Weights of a small transformer language model.
Size: 17 layers, width 64, MLP 256 GELU, vocabulary 2048, 1.11M parameters.
Architecture: rotary positions, normalized queries and keys.
Training: a variant of SOAP for these matrices, 141M tokens.
Each number is 500 + 50 x the weight over its row's rms, rounded and kept within 0 to 999. Layers, rows and columns count from 0. Numbers have three digits each. The size before them is the row's rms in percent of the matrix's.

# up: layer 12 MLP up, 256x64, rms 0.596, rows 177-255, columns 0-63
# down: layer 12 MLP down (transposed), 256x64, rms 0.686, rows 177-255, columns 0-63
up177 094:569520539552490497573477458491553544530408454500435471514461470461407462498495501551598523357462548476490512527505497446521616495499497529572542557522542400524462447527554531542513393437479465
down177 089:477479449420491564444493480528577584554400508523467462464431596565370466480543518487500465541555440427431531463488458531539490574437469518450478509476497443503472508527605508608526528542484505
up178 105:499540499499490442422470487527555508426505484517525427472412488436459428431519374430416570507477452545541517439476509531505502506527569502447491487510621456596490603581505550537477441498467539
down178 112:438615568444475486522500611454453565576411430540524434513470395453443425516546490429497563507506491463429589468521457416519540482454569506502482489483568529513514538548513501459523440487494449
up179 103:513528451619486515555440525544467536412572515428434557499398533577538465521542574521459508456549418516448495496478477567494450452486493507515545521418481570460428523586474512538534437579459425
down179 105:540456501563533522551481531537393526585423499451640460533505502445486538502483461505569504542556469490416514590470540515455544431504447427526483616541562518448456516540562554463412490508484525
up180 110:533471538564455506570427453470578498423489504549392576462548452516416496450547452450486463440512490514469565475518537541519538557558454547541485460572431552594472493650527517479492534451525524
down180 116:465433444469551554556527509471398518515549517458521548585393539550507505502435421524560465531496423404479580545588420434483550477488556533567550507461538538454514548440549546471496484482575470
up181 100:503575479511563445567478567544436565469402495485603402558539476445463531446473483493585431546481449484497560429509499546540623522521530516524474522468456495482489568467583462509552504606518477
down181 117:406516478427495433486520472564498504535530514466566562544462545509422561545555506591431531530462456483563524530418558455536432451454452528497529503414523353507511565507555391514530500457503475
up182 101:549412495537519556527446445585458431511462503465502463418468474526525466525546527524447526451467510416500539535467483438488516541434457489394461482635556458472477465464462421440464470463507359
down182 092:447505503533492506578531515469455579453555482483449551553602492516423536446483509501561506530532526583583478465553469531481398457456570511687506453488491453502492477533428446440512480523502564
up183 102:489475497463517426521463480503512431517543389517497488503489515502466482531506382458430535526601517425503562508476456491459578464543523574471509460576466539493432436384443501481615525601488430
down183 106:464440513522564509471567568424562504519484518510589482386477497486420528532474562580545427575437461552462426522483507507569426544479505464555572511461563492455491520553486609457478460458504594
up184 095:471459463444587453512473422478564468528459515431574552448453488449580487434439497468568496471561510539440494405454508489537499517582511471415598509525412494544461416508508486441609536535496550
down184 084:440423556524501500566540512554485491503583482504465435517460516484489479581478441484485441530385520488552450533627466388417551508494491583503459529520580558457543554519418523500563498580503447
up185 101:555515505491449560497526543533543564498448519486465599518437490480564511541584455505445536560483423483505590458465427568501500542477412473454526523501566473503593438544508571459560432526531356
down185 104:548514471537489447536377604490452610473490433502518500523469468469532458485455455531602564480496637463471547460522451453500509513571411593425477510527477488492548531538551471501508397500514500
up186 100:540528551519464461524479510513604520541422581469527560568483398502496473448544508574492438509496417395569471515437537603403528562543519537543406501578500498486507493543524488553524411490535498
down186 099:512606543538526479499463486543567421442574462429530487623602471596465493552534465474531463527456555415574447510523529504462529469496480451469557479601456558535465495477531534459547489436499419
up187 102:515479505520507485491507654555474567535479450564454553463464538541486390501535549498474610564527487465483474548497516466558583531483557438388490500567456461574541554573507596495521488441510495
down187 102:427521528432475535538588467590421415502506599509464460526465558487503539435513427430556416426442560583487498470526468543480535554438570503495599497476474484548577541477517491542482582524462494
up188 101:507486540467475514518542497448531516454424441483494514611540457583576514544459543494387475502533474466370530600527519608503472479518457500559564466472479521455431570486521446464537509567454403
down188 103:504483498538532523467447528468561527532521467539623499470414460474507424425457564497529533519527436529553497505512522532525367598431456521466398565435485545451556520559419500543481527475402478
up189 098:445489517543474525464485482549591404561503530483457462487497523427442428500562460532520448506541609459444486435442596498515503519504542500544570624558511397553494543577466508442467445533563464
down189 102:533597523453517469530518490520479479512502491565467500512534595468497491510506467522477488491573611353487514469411510477531556464617468384541563472509485483420526554581420435517445545489493464
up190 106:465578580545462512464512515617498405512501547531546469606413536496505504460509440532464408601432470447425536534438544474523486424500455451505593542529550441489486513513492493487535448546417518
down190 102:390538466522442539507516568463532495512366510444442519504529585531540537435577460469543387522502505410489512531506602433462477529513458506566426537459400512459491517440475473467478517521462569
up191 101:475437483450543453512509499477519488442555467499456560525508437418576507501497513590539526492602374548396520522490488531496449530434595403568548575413544491459478542521519505430505519466554450
down191 094:535545481508627543502419495559477467564429466446533479482533496566570540529477417494541497501409518466450495559519496501530543518558441513382562474651459458533535505476527549484463447430448531
up192 096:533483497590512501564548462468475448553438512501614542441404529596452418467489490545502515481464530529429487532397456617451555490560524579487521602464520450504509468466450471547454553516465508
down192 087:447569538554486479595497504551433473514511491552486418501584489413516500589426450585501475500514461555402605473502542379438533575544549501488550514512534513490458484503439522448568497453448465
up193 091:535449500494572537526591505530501489430483492531449462514458428514425525494541476542502483464512602501416419575534491529431614466499443481511583461530387450457535525492449476489509601542408440
down193 106:471533595502519451447515465458489559482479493587482591466508415503414520573553525486520487501463480480488460505570466511561514441481466580583557526380463549567474490502501495460560515442572641
up194 113:537437536511506484451568481441545523514449471542452455479494467461524493439503449450570513471564443442439548632428441471545656558460559553549555475520441462472512594506508472447491481455516455
down194 115:525584487534501468445456456503457454570481470456507539448492577504447501463529491477505573456398529460536493551614545503499542501398446570477463479542507564614491493578552436430573476538595522
up195 098:480381479492429499509469537595403503456413486519510522568491468501516554482542615403539498524513510501388513549432468478571534503440474568440534474574471577478504510541501541444563532479561455
down195 098:497471426543574532525523377442529439453525484446433440453533455488505385533512473530479524550517473493590542565496503463413517499440487527514598466397498535424476466551478486523434437498528600
up196 097:440509551503550518566455499513410484486559582466486609470573445478454508528490453593402515615432537477579540482511484482548518487530459438457511609503473495491472532558537548394490427494473489
down196 095:572464467515498498518451559563523459508520408457508451497450546431410508563514447445429440523474574548481474536549531521441498540390636556510525490460416495446532591535535442501487481508466418
up197 103:539512531456462479493547507587482411493448481534489500470492483557421450541536474520473551458540435493466501430460562491527503471482374386460585516608494543431494524511605480507418394470478461
down197 098:652549485557501538428530504512490410529600468561479585510478480515530594479560489455479483413484532413485529505536432474514492452517578572480451410433513507514539564506532432479547468523448459
up198 092:472450433528442467558565505532557493545472406538469542432529442581499463450455441378581533556523527418510535469468502634466477529537492519470445532490427555489450483490568533418548500453456494
down198 091:519459485460496546368497446471528479493488516473425521509530449468503512588444448636565485482506497496522499467494528375550596516488486424514465555480481530451587546520496597496378500473534542
up199 110:533523459501488512567503472530452501472480574589468571466425360507543461456527475607503472474532517447430571532488447481505556518534534371512538453475508523551552512508585543555427479407529448
down199 090:530491506473541534465443465538507512570437451478588433563464628463425566503484518481508493540471470550504406453569528588624545530494482525417535477531429480519483463473433541530530533574490411
up200 094:542504557450608564459551430564448509495599474494470572445433532421537451453477399510492510520529440517533476465429496466458500483475549550434488615553506506420558394493464493491510494474503420
down200 090:559430437561508524458462504534496529452551489492453459472450457557527508519471482581469453446480543479540454532611610487485397565467636503580515491469441469514547514593596486506537507446541487
up201 099:504373517471564474524481492524526478464465544454555526421497426498544503495471521435586474566558454548446463503372514497468496539479523531545529613533535632495542441500544533421548429495493549
down201 091:485528436552553415483537434566496451550476425540560505469410464452538497451539461592436460491515559557508540573500502382476464487413559463545463430456514482586499510549555525540580458537494439
up202 103:470474538511478544449471478512567580510452464478507449573412402569485528498477619487435559446383458494465447521467471546421559440451491556507491516556558403527604540514526524463511494465547498
down202 116:556490494500489611435466560448603499524519447547428552495397449483509463522457537540515607519482589488483546547441475502495476470458502532451538515412515556574477530467440548534521508431555374
up203 096:431498478468576455542510529516502532542479565536572438485501385604518435549551477431573554604501506502451450571517433509497586446566502489476480579520563474513536504565444474519459570472542421
down203 101:593415520552493517534505465564543566446534496447521398496529614570549370467513541502498488447507618492536508428450464495449538476455580435555488509516492510511436547547541510461464582474516504
up204 105:407468586409427557482467484449491528572509397454461420478488444431517582460567466516594545543423521499449474579502519515529554539497530457519549491471501465465573603492503488464602494488516518
down204 107:501460528507588379470514401480464463491369591473508513509481568458506532487436572572523484472531481518466525560488441529551501546568537489485478403485496393525571410493569544519516432503518526
up205 098:463532528519519538416481449459484561599476490428508536491482515468577464514517439584449499425579441486528519447478576457525624485466526512479520446461556568560523482530517497431456480516583358
down205 097:451461655460457517611530515426460488476620548494483468422540536484530448523543475570441529551411531519447497525533514505501608430454511517527455547552509529530522557489416476471538550525488539
up206 102:546541558506469490478467483482478472553585398495421486514570533490530463431526586599482559500621406516442502506494521520489515535495465468453370521471489580528467397547439476459539531548460486
down206 100:591402415542467553444466574508529540502544452510544487482441492432510506506469460527642549473444559585443541429510498554559441530438530546472514438547476451482502444480555489507570451589467481
up207 092:410536470492543491473529458426441434455485477446527443549415435510518468574443503522433571493525464580509391498515508513527479532440575409397561525478461484491541488487520513421507451543623468
down207 080:541531498498556601490446489416511426555610519476498466525556442401490440451538517454464565532522473519623483469477482561424466571505492440420446536586454542527444523441559497466507467488462549
up208 103:477428572426509459454515566451491486394477449572630481509433551466478501555545495501424520468567442533483461458488532544453511562485575557583589536443530452453485547533467544397474489518484477
down208 099:513488485476391458425477464426439521479470499488495552566518577545571441416479456506414474456544545559467497407495482560524499456568561490539564417492513485455458431581563538591455523537552446
up209 103:461463466473486566555437521495409478485521486479458419507481489600521488500540503409555426585458455378444444415599482474441479436538479433545510535552459440449458526435546511534452477559478490
down209 082:478464569456580427480503525437480622567502526468580444479510515448526487543602470477491508563460532476498540431441450500622504495491535503419480488542480583547555493501530435460548418427502588
up210 107:574521529478500538463513533532422536401522537489390430569503548474440372480478486523519408427451489539567493464544583537450608570488443481533553490456523469493515526471520528540528605495528523
down210 107:562571542482509462531529486488450462397517483584492438435534384523569450524541509541506495487524483555508577496449487422521521550546494458523514458485595505481379460609421392524508522536528536
up211 103:546571441516490579512483449493519518556550427512424525505512422446479364530579489454416548553473388494426596480528537496528533488505515492504467533513540424457444524612442528528532463465452479
down211 108:500464495476491504527519547489425414450510598572455579469553514526452604521399616564476469469521482443434479608482473494513477498449478408462518478546492423576587448528491516450515463539532491
up212 092:515510551439522580544428451532565478530572556502495391539539375513482546501566472489619524482493448439464469518486406475519527521526479481477452598452559501465554569501460486479460485586544578
down212 096:443497497479544535585432558528430484441491414494464469494548593446557493588493528465563509567513458564439470497465421520446461477523411566553472506422537468386453566523505569497531483563479439
up213 103:581501605489556451581491530467432541390433505442461518563452569495472552482483523532497444457468388456466447415481433487557488452512489533450556532434505505450506593471521526536480487487614511
down213 108:487454523564407428444500464447423504493412600501488522418492457549486539500492547530511535488526590491521480504545503505651443456592521491457534446526536461495519503496535410459474441487626482
up214 101:532500534485490506542456596516489496462545403439509517474526520595572506508397482453492476543513411523412517554317555541508506508509509516537485510522457499528548537526511434528504460582551390
down214 091:449444511392498451528463576513544482513497511436563458543494481574434626566500535563401557421522472440409481489583466482468541611504470463501484541491479494486541508499531572500513482485469605
up215 104:434547590452511537493546448551455526574517551537537500450516496538513538421403497553539413484453516476481486495540618450541515591501478409372507468581576462525526543462460458460481560490530481
down215 116:490471476387532503508474529541385418488444407481643402536528424515421479470465492458503503473489489521507479515517434531575483530512522488428438527565407485594514528532518565507472521570511510
up216 103:530585534513507494574516509585553562458484430511434555438381417555428468504588404538464505519518523483445550466445450517495486552480519399483448495539503541516456548521526496518412502449414431
down216 091:541490477526526506473486499482447398457477552508490468518610518533448480552437596544465456468479471503546528469607511489545565448540572549520500562515539465597593574533460573586475564564476422
up217 109:547419443504434544483592536438446512459521547510520481528522435479499539541479453489583443478530501447498550497536463513433620504533493462493482538450514465441493484390478579497587607456489369
down217 095:419455493485498571480531602513484534552447404499591541584499585446499474504547490557456462488571589424496460522562468516487603465463486490460484467488576570519382484540550494448549476499506442
up218 092:443519578491470546537531454450451536470507417516482504474545526540456512548600513399601444490570545438546458469573421537518522490507538600522402514553479491511476420533500520440468563470609481
down218 084:646415530468552525470460490529525488531472593598550430455440502479472470511538471602507509503555522568520460507457553588463522554512507440484453539442479427557455458533487505532414513542422429
up219 102:474544489474498525445557455443386530437535544520520455486568470505441444471467463530549654456491493468475403498470532575535551442464475489491518571375563513527562510477533458552543551498439437
down219 105:394584529558473398523486574554533545497538439547557451603529573480602516505493506496604435416489480488445534546561476479490456564449482442499474472502511436503540529448484509469556435486499416
up220 105:476502512553499518640447530560493501534469588478511460476513450499512437487506497539458489573440438568449481515419546534512484501505403478531457475588417573487533512480543496459637396527448441
down220 093:561476449429529494583530369470529575538455431549576540550504520560550570450590479478462499467452538496416474542561473436490549536520567492409535478495564448471463442575451522492499467499574516
up221 095:456529526505566487493571511482352557422547509554506553419486579458547445466450435540479460481573434517370528552493521485450564507528469462509550483484484425528579530489467466605505466515517447
down221 102:484493488585530413617504496529543507442524500527556471508569503508399486533436543471423455461535413480473455480541544546441466382440438484448468493414444502409521501516438477515504540419524574
up222 107:550483453455491567514441555465547500512613439417528471609574490490520559499430459563463568533525448479440496582518499488527516497635561418463560535488446505576560568521484548510450472510499500
down222 111:552429542520476519492553420476492443535545495439449456518566522630510518518482453555541529465543471433433451503515475541495518430504545447470494528550535365444466557464526548377529566504594526
up223 094:486444461531583462482509521498536552509498462509478494485495486460495427493479620429510436446460571467582486487555431514458571473486532415419493537543442455439588590455444610513430534458572510
down223 087:484439538459578485496494581456489485425385480471519546441477522613463470428492434476509456524552539506414498494512504455573483556524455617516528545467497574482588520564547552567485492606473508
up224 102:492557544452523552527526527450564474532492484514497537516529558520582458480470442482446506492490485399583475522504554507490529565596471381468556532476530437574607524547601533414402518525431489
down224 100:476580559401486508495527533519495535478442518440465557453466514493490533465501444504462562553506477456488554513418561481511544446520479464470441493602510508461437525458699500541364503522500503
up225 110:525486463473460520536624441452515581493559408478472494432499507514550430572472528531461547528499510414494471483546481504491495584454490552480461584504647509578470611538538553528546461566517480
down225 100:565419448436534436533610483534577490457560500507549478423511530449479513450584476489549504569534534467527515497505469405502452563613526465525510629496535430580511534471563511553504460469480442
up226 102:527511537511595498572403534579594659485476502508508507485495554533571503419450531472458530508486525495486469511565514465586496556639520578538535505528518506526431549513436519426539501479482520
down226 081:484518435513530486550514450465510418512438564527508516451559466524477466552466452509474559539528587513431497496489517363440557569451563634478514452424452413444489448471487565488548509571487434
up227 099:461523441478519506468475404527508470517504466505567544520440465548563500450451541409446551550484482438503510548538600459523479471561510456509540458468558497414387524529441587437551501605392538
down227 092:540538505540484480466516554561507480577463532509434581497479493507506476511589439554528504496529533632572483502456477428654429510508515576443502480572495500597531465483495462418513489389531489
up228 095:486500532466488448546541521490444527531467454497510521508450493392443495560482446580650459612525509541470420515426388539474538547495613440446479570482538458494462556468480512473522467460507449
down228 088:550480450485438450554506463495530471528516577554544497536500503592595485529436591516567458542519477465405550450595482576470414496459439517527532445485559491636503465476472424500556549551525481
up229 095:514488455508478551487430505544663558460530362473477509473429448516532446448517521398527472512478504556579456522527448502538416520495527517481518504531493496576487444505508478512552648551459508
down229 087:477518560510475472538592568475392522538517586535546558446576556497531544488541471570483470471519533429482543526557531479529601547497477444504516582471482493407462560487461467525400392488589498
up230 107:537543578413528545436485455482534422477494465449441539491534444440585499548462424517530467407525511429484571405568490523449524452546493451418499536509421552515474484455596515609545485531475475
down230 107:609483546464509598416430512468568507497444505492501519550497535493495465429468482509547460434448538575505418386557514526436523595520565517426490491600413503485478521495608479543462528512511521
up231 096:487451503432449486428459538525533463514461497542469541471494497491478533567453488520456527418540455416451482518483546531443598476416479595457528538456694552596559481500488513552447531483494511
down231 109:519510425506478492510505454446483560470459460510551567497500506499440598525568459535550495538461521499573475411507509470468470462556634479534576452497576556545526423560471448478530367578467575
up232 097:498528406409434489536564417511506459527384440493553505491524566544516512481526445498544535491551470458523607523430458498520618462531568420482579505535455537500522571568538521431438558526489499
down232 098:541474420415606510452518374468471472524465445523514479530556545533498488504403632438495539472471555491521534436505531477422554438539505414520482469451510491526566496496521495571438551596459515
up233 101:564547423527423560492536526551494575415501479510514469557418505510581535459522495434509481511547461430543543525497479538615557512618475518521474539511420455531483508624594547493474493440524555
down233 094:547465557484469575577568507541602442421464436501561440518506562437467538538530434501413538491496542499484391453471513581548441458471472498499568444479537495532565414573548487536489482524509598
up234 099:527476526449484416473496399475588574498511447552440419477548542459579452454444445543419510472482459512465479508506441563484491554606528565523548466501568541417525515483426535450511518602552556
down234 094:485480474507586459517473523417473491522575546513562506462479475519512523439601495488478586573552524571359513435407593517461526484572451542419537498469520569472495529409536552458444519504540485
up235 106:554383496556496511568372532432531510412577459607496539482435541501517489459507436478471467495504468471465511427543505577530556519616475556538491558532508541560517517549608508536475453529500485
down235 129:536472473517462478445435514257466529515526551512480581461443463463479465502508508443541498455509421482495474506477502601488467464545507487528504543457526509525499490492581629512493447564514499
up236 091:453417524595483433497465468475595500511527483428540495529530462428518549544581469585565458564510429454492469556476484478524547538562487408426555516535542475530341534552526454476510476546502533
down236 107:536579482498495503532487432506489518538429483428437547525404553601597468557506532509529573585436450404478542486512497490486528534507554440538570470437486538520623507524498573592522516436480537
up237 097:511508430499511465491521472516534459473522482567540556528471545593438520457485537364440523381563516429475453525449574562540461542551521426622520469536486491438512560476477523447483514472486388
down237 102:474568511439473427549480477487531438509492557562479547487466478507470466548529473471474531514486488420607506436484569490513500552517442440473522370361520541636443565457466475458535521549549459
up238 108:539518475516411532502412568523483537516378425450461439514473598497400502476608453478430555467489490530411560485477520522482531524558483574463538543451452493558482531521477557512460448409497567
down238 103:465459399466589493598492465517521579520480433513472549466498520415518528475534498559546475453533534530463627511504525425472376478579467530553510523509423489544538492491498490596536497502584591
up239 104:458570475476511567499534547475490511453639459478403466459453521449527498490596484555470515453582418460545490515432454534529501492458529457557410601382443525586489491459480544464503504450490491
down239 092:527436453489596538494399455540470483510462465500486549551504527579496409563453578449502567510502484509515514500619488520616506441540513566445493506454608486490396506543533548533485573574493488
up240 097:429458540436504556491500441492564568412496517531487565469517485462495585541505573571603575556485502511498459508472517632444456483508521514499498576504452542439517517490380471379526529455548490
down240 089:496633498505477501558450482499480491577395448482507484498434540557540577479439450539498532500415478487474512512543532460542532453603499466475555378501631461495462494546475515521593554532437490
up241 101:399383519491526518427454425492515473580475430452502480450525543547601520482476473496491530451451583483473545488470577469582532469468518470529493483427576485512559526557582529479640466553506495
down241 092:572526540476554453528490493566453555422526492526579606534417474489448387514458616530491479586496522473534428569554483482481541550524486511528520506570592584497487487568498450506458577562480513
up242 100:517530520524464524454433434545540530609448449508457520461528461583539486551388389537536414429406484406477488517472483504532501525418478493592520506417483473527566523456505540485406491536525504
down242 109:501514471574507447496535586547555579563410466468536519501455543535534453503446503530565520395530505452485401425516456533536404501572451480462510412486501426520444448546497480371496547485557518
up243 108:404560491558560548567486549503503506505537485553579464469448493507475591543554477569504453482542446489423537496580524525559475432527509575548572557513447448455571461445419463517526513384517410
down243 108:547489496454501599427462508470557487468466494514409549497436516530503409438486475440479522465482432435511492546455490454485610569507540520395436528515570547433530504557556552558445555575424565
up244 095:548523444575505561537541514487550561443505438545430481470531504516531456433435503610485518599515461436484485449500621436596451552512480505487564539420547488498546451539472619485515443470486533
down244 091:510468406479480500468531485472477514451570468497445477640486494532526515545480493490554471411490515436531530505464435585495415495507567542583505502432385452507482505325511492453536514517547521
up245 107:558570514448447410520553520465479544487491447506513442474522463445490492479545488419516436678592413461521519580528426517543507585535459450517521515433569490543453582540508508507478455454501489
down245 102:520531437452505519471475512504556513375471539517554408527469501476504550506517567522376565531518509517404386495519516518474465542525506608576552441600520470479493445436471459547409522530460516
up246 100:532478429468556505533443496488449522487553514430548514423581474449481470498481453565582558549544529509398531520424541477606567455472526502405550471482518545499468411471481499361457451513533442
down246 099:494480421521433472468532480486512510459603402603432485544453539494502462428446535450495429481589506509544467460546418463439394479512479509557459461447431427482529494452451386481542505456472477
up247 100:412544465496549511504534501545522585516423469438519449495579554456417566420513445477499468451453456539474537449444542478463618430552576499500443566450538412494498448557480468453561431492473557
down247 100:524562526428466486503566439525548525402490425495497484488608494516446469385497488554548456458431470510509515462504401481491493492523564554446442447509498443537388580488566434478483467407563457
up248 094:510470516539466528413560548582489512515437492602545560553492553451531474450463601513549401529503457441552460526475417524496518460462363507548573566446568500585503467519453439476496511488538477
down248 096:450424494467487482428446548431457529508519442451500414432424434489535550533463461438557536489566465457539578415527597453443525572546467492457449516427456430499400524446487576475515478548500526
up249 097:463407501465491465540515480498533579530502487505456497423375448492556436486423474482459452491470525481380547491505461477569569535575553550544520501447581532416447495456497568441613458536539487
down249 093:494507496441579498389394559490490444521457419479549560460547521504433491540555454510537532572538490512550478561486568406528480445473444496432455498477415575495475497484476422446510555581405546
up250 098:537534558424471500482449435528516455488461501557374468478536488492514452459474477413553563507479511374523549570466424505564492552527486520440484554518523479571423450534430545460564535402435562
down250 099:551582472446418494461461545508518430471488531418451540464452462490495573536470461530437417552541411450438529491584463475509547528621499537528470499486504407497548573459527542505548596515502404
up251 098:545436424383472546515441483489541481435529484370493488584508594444463488523499543499492519424439428491403554479478555512502598534544532464566524599474497502507427565554496463482541530485529480
down251 106:463493513584574547476471483500439544460549550511568454514459553581523438446406518540511465551442530536600431441504538465479547512559565495405596541485424519508541528447391489511472448490478568
up252 094:483490443497479545524531560460519412478496511593470578470470541578502500478511544516437382443495375533417530494482517556492594521537411557499529540528592534526532463516542505504374503517430500
down252 108:537502508466473508520509483378446489502510436495493470521528533436482482482515439475445474510496510518494448517495478600485617571587468523470507468444524471511589471460625516526352564580427562
up253 106:479493455485487486519487458585448638420520438516451455440515532494539559463561460442515428508547446490471514596535449405492516438476414623459579493516553504499508478433482493500436548526575488
down253 110:513457448504555545474449516540575461543482472525494566591439406516534463504467538483458447524418486488516483312505558465497479602562573450456454495463480507549492505453453479505562471593482467
up254 100:442510519560531475514468478536421477534546505574561435399488515484610462466508475482553471526453564438446559594449610541504497575530440501379543473517513460486461554440440499533474548433463477
down254 086:601460460439459430464483510507578600495417508612491456531500509525439434476476547455519654515544438517556513534497534482519528471473483430472536497507578495407604491451486514505539489459560491
up255 098:502548559543441380546403494504512421510484468512459533497526452468513551438553433489461463501537624448411440526624545511492497454397530478466411590514490508469470500562491502539543477517507487
down255 117:480465521471471453543487563418503518499464490481510549505515521414449599466533490540439463583519585522434439478471535650514429555512463527471463620472525450446553498467492464577494463448407531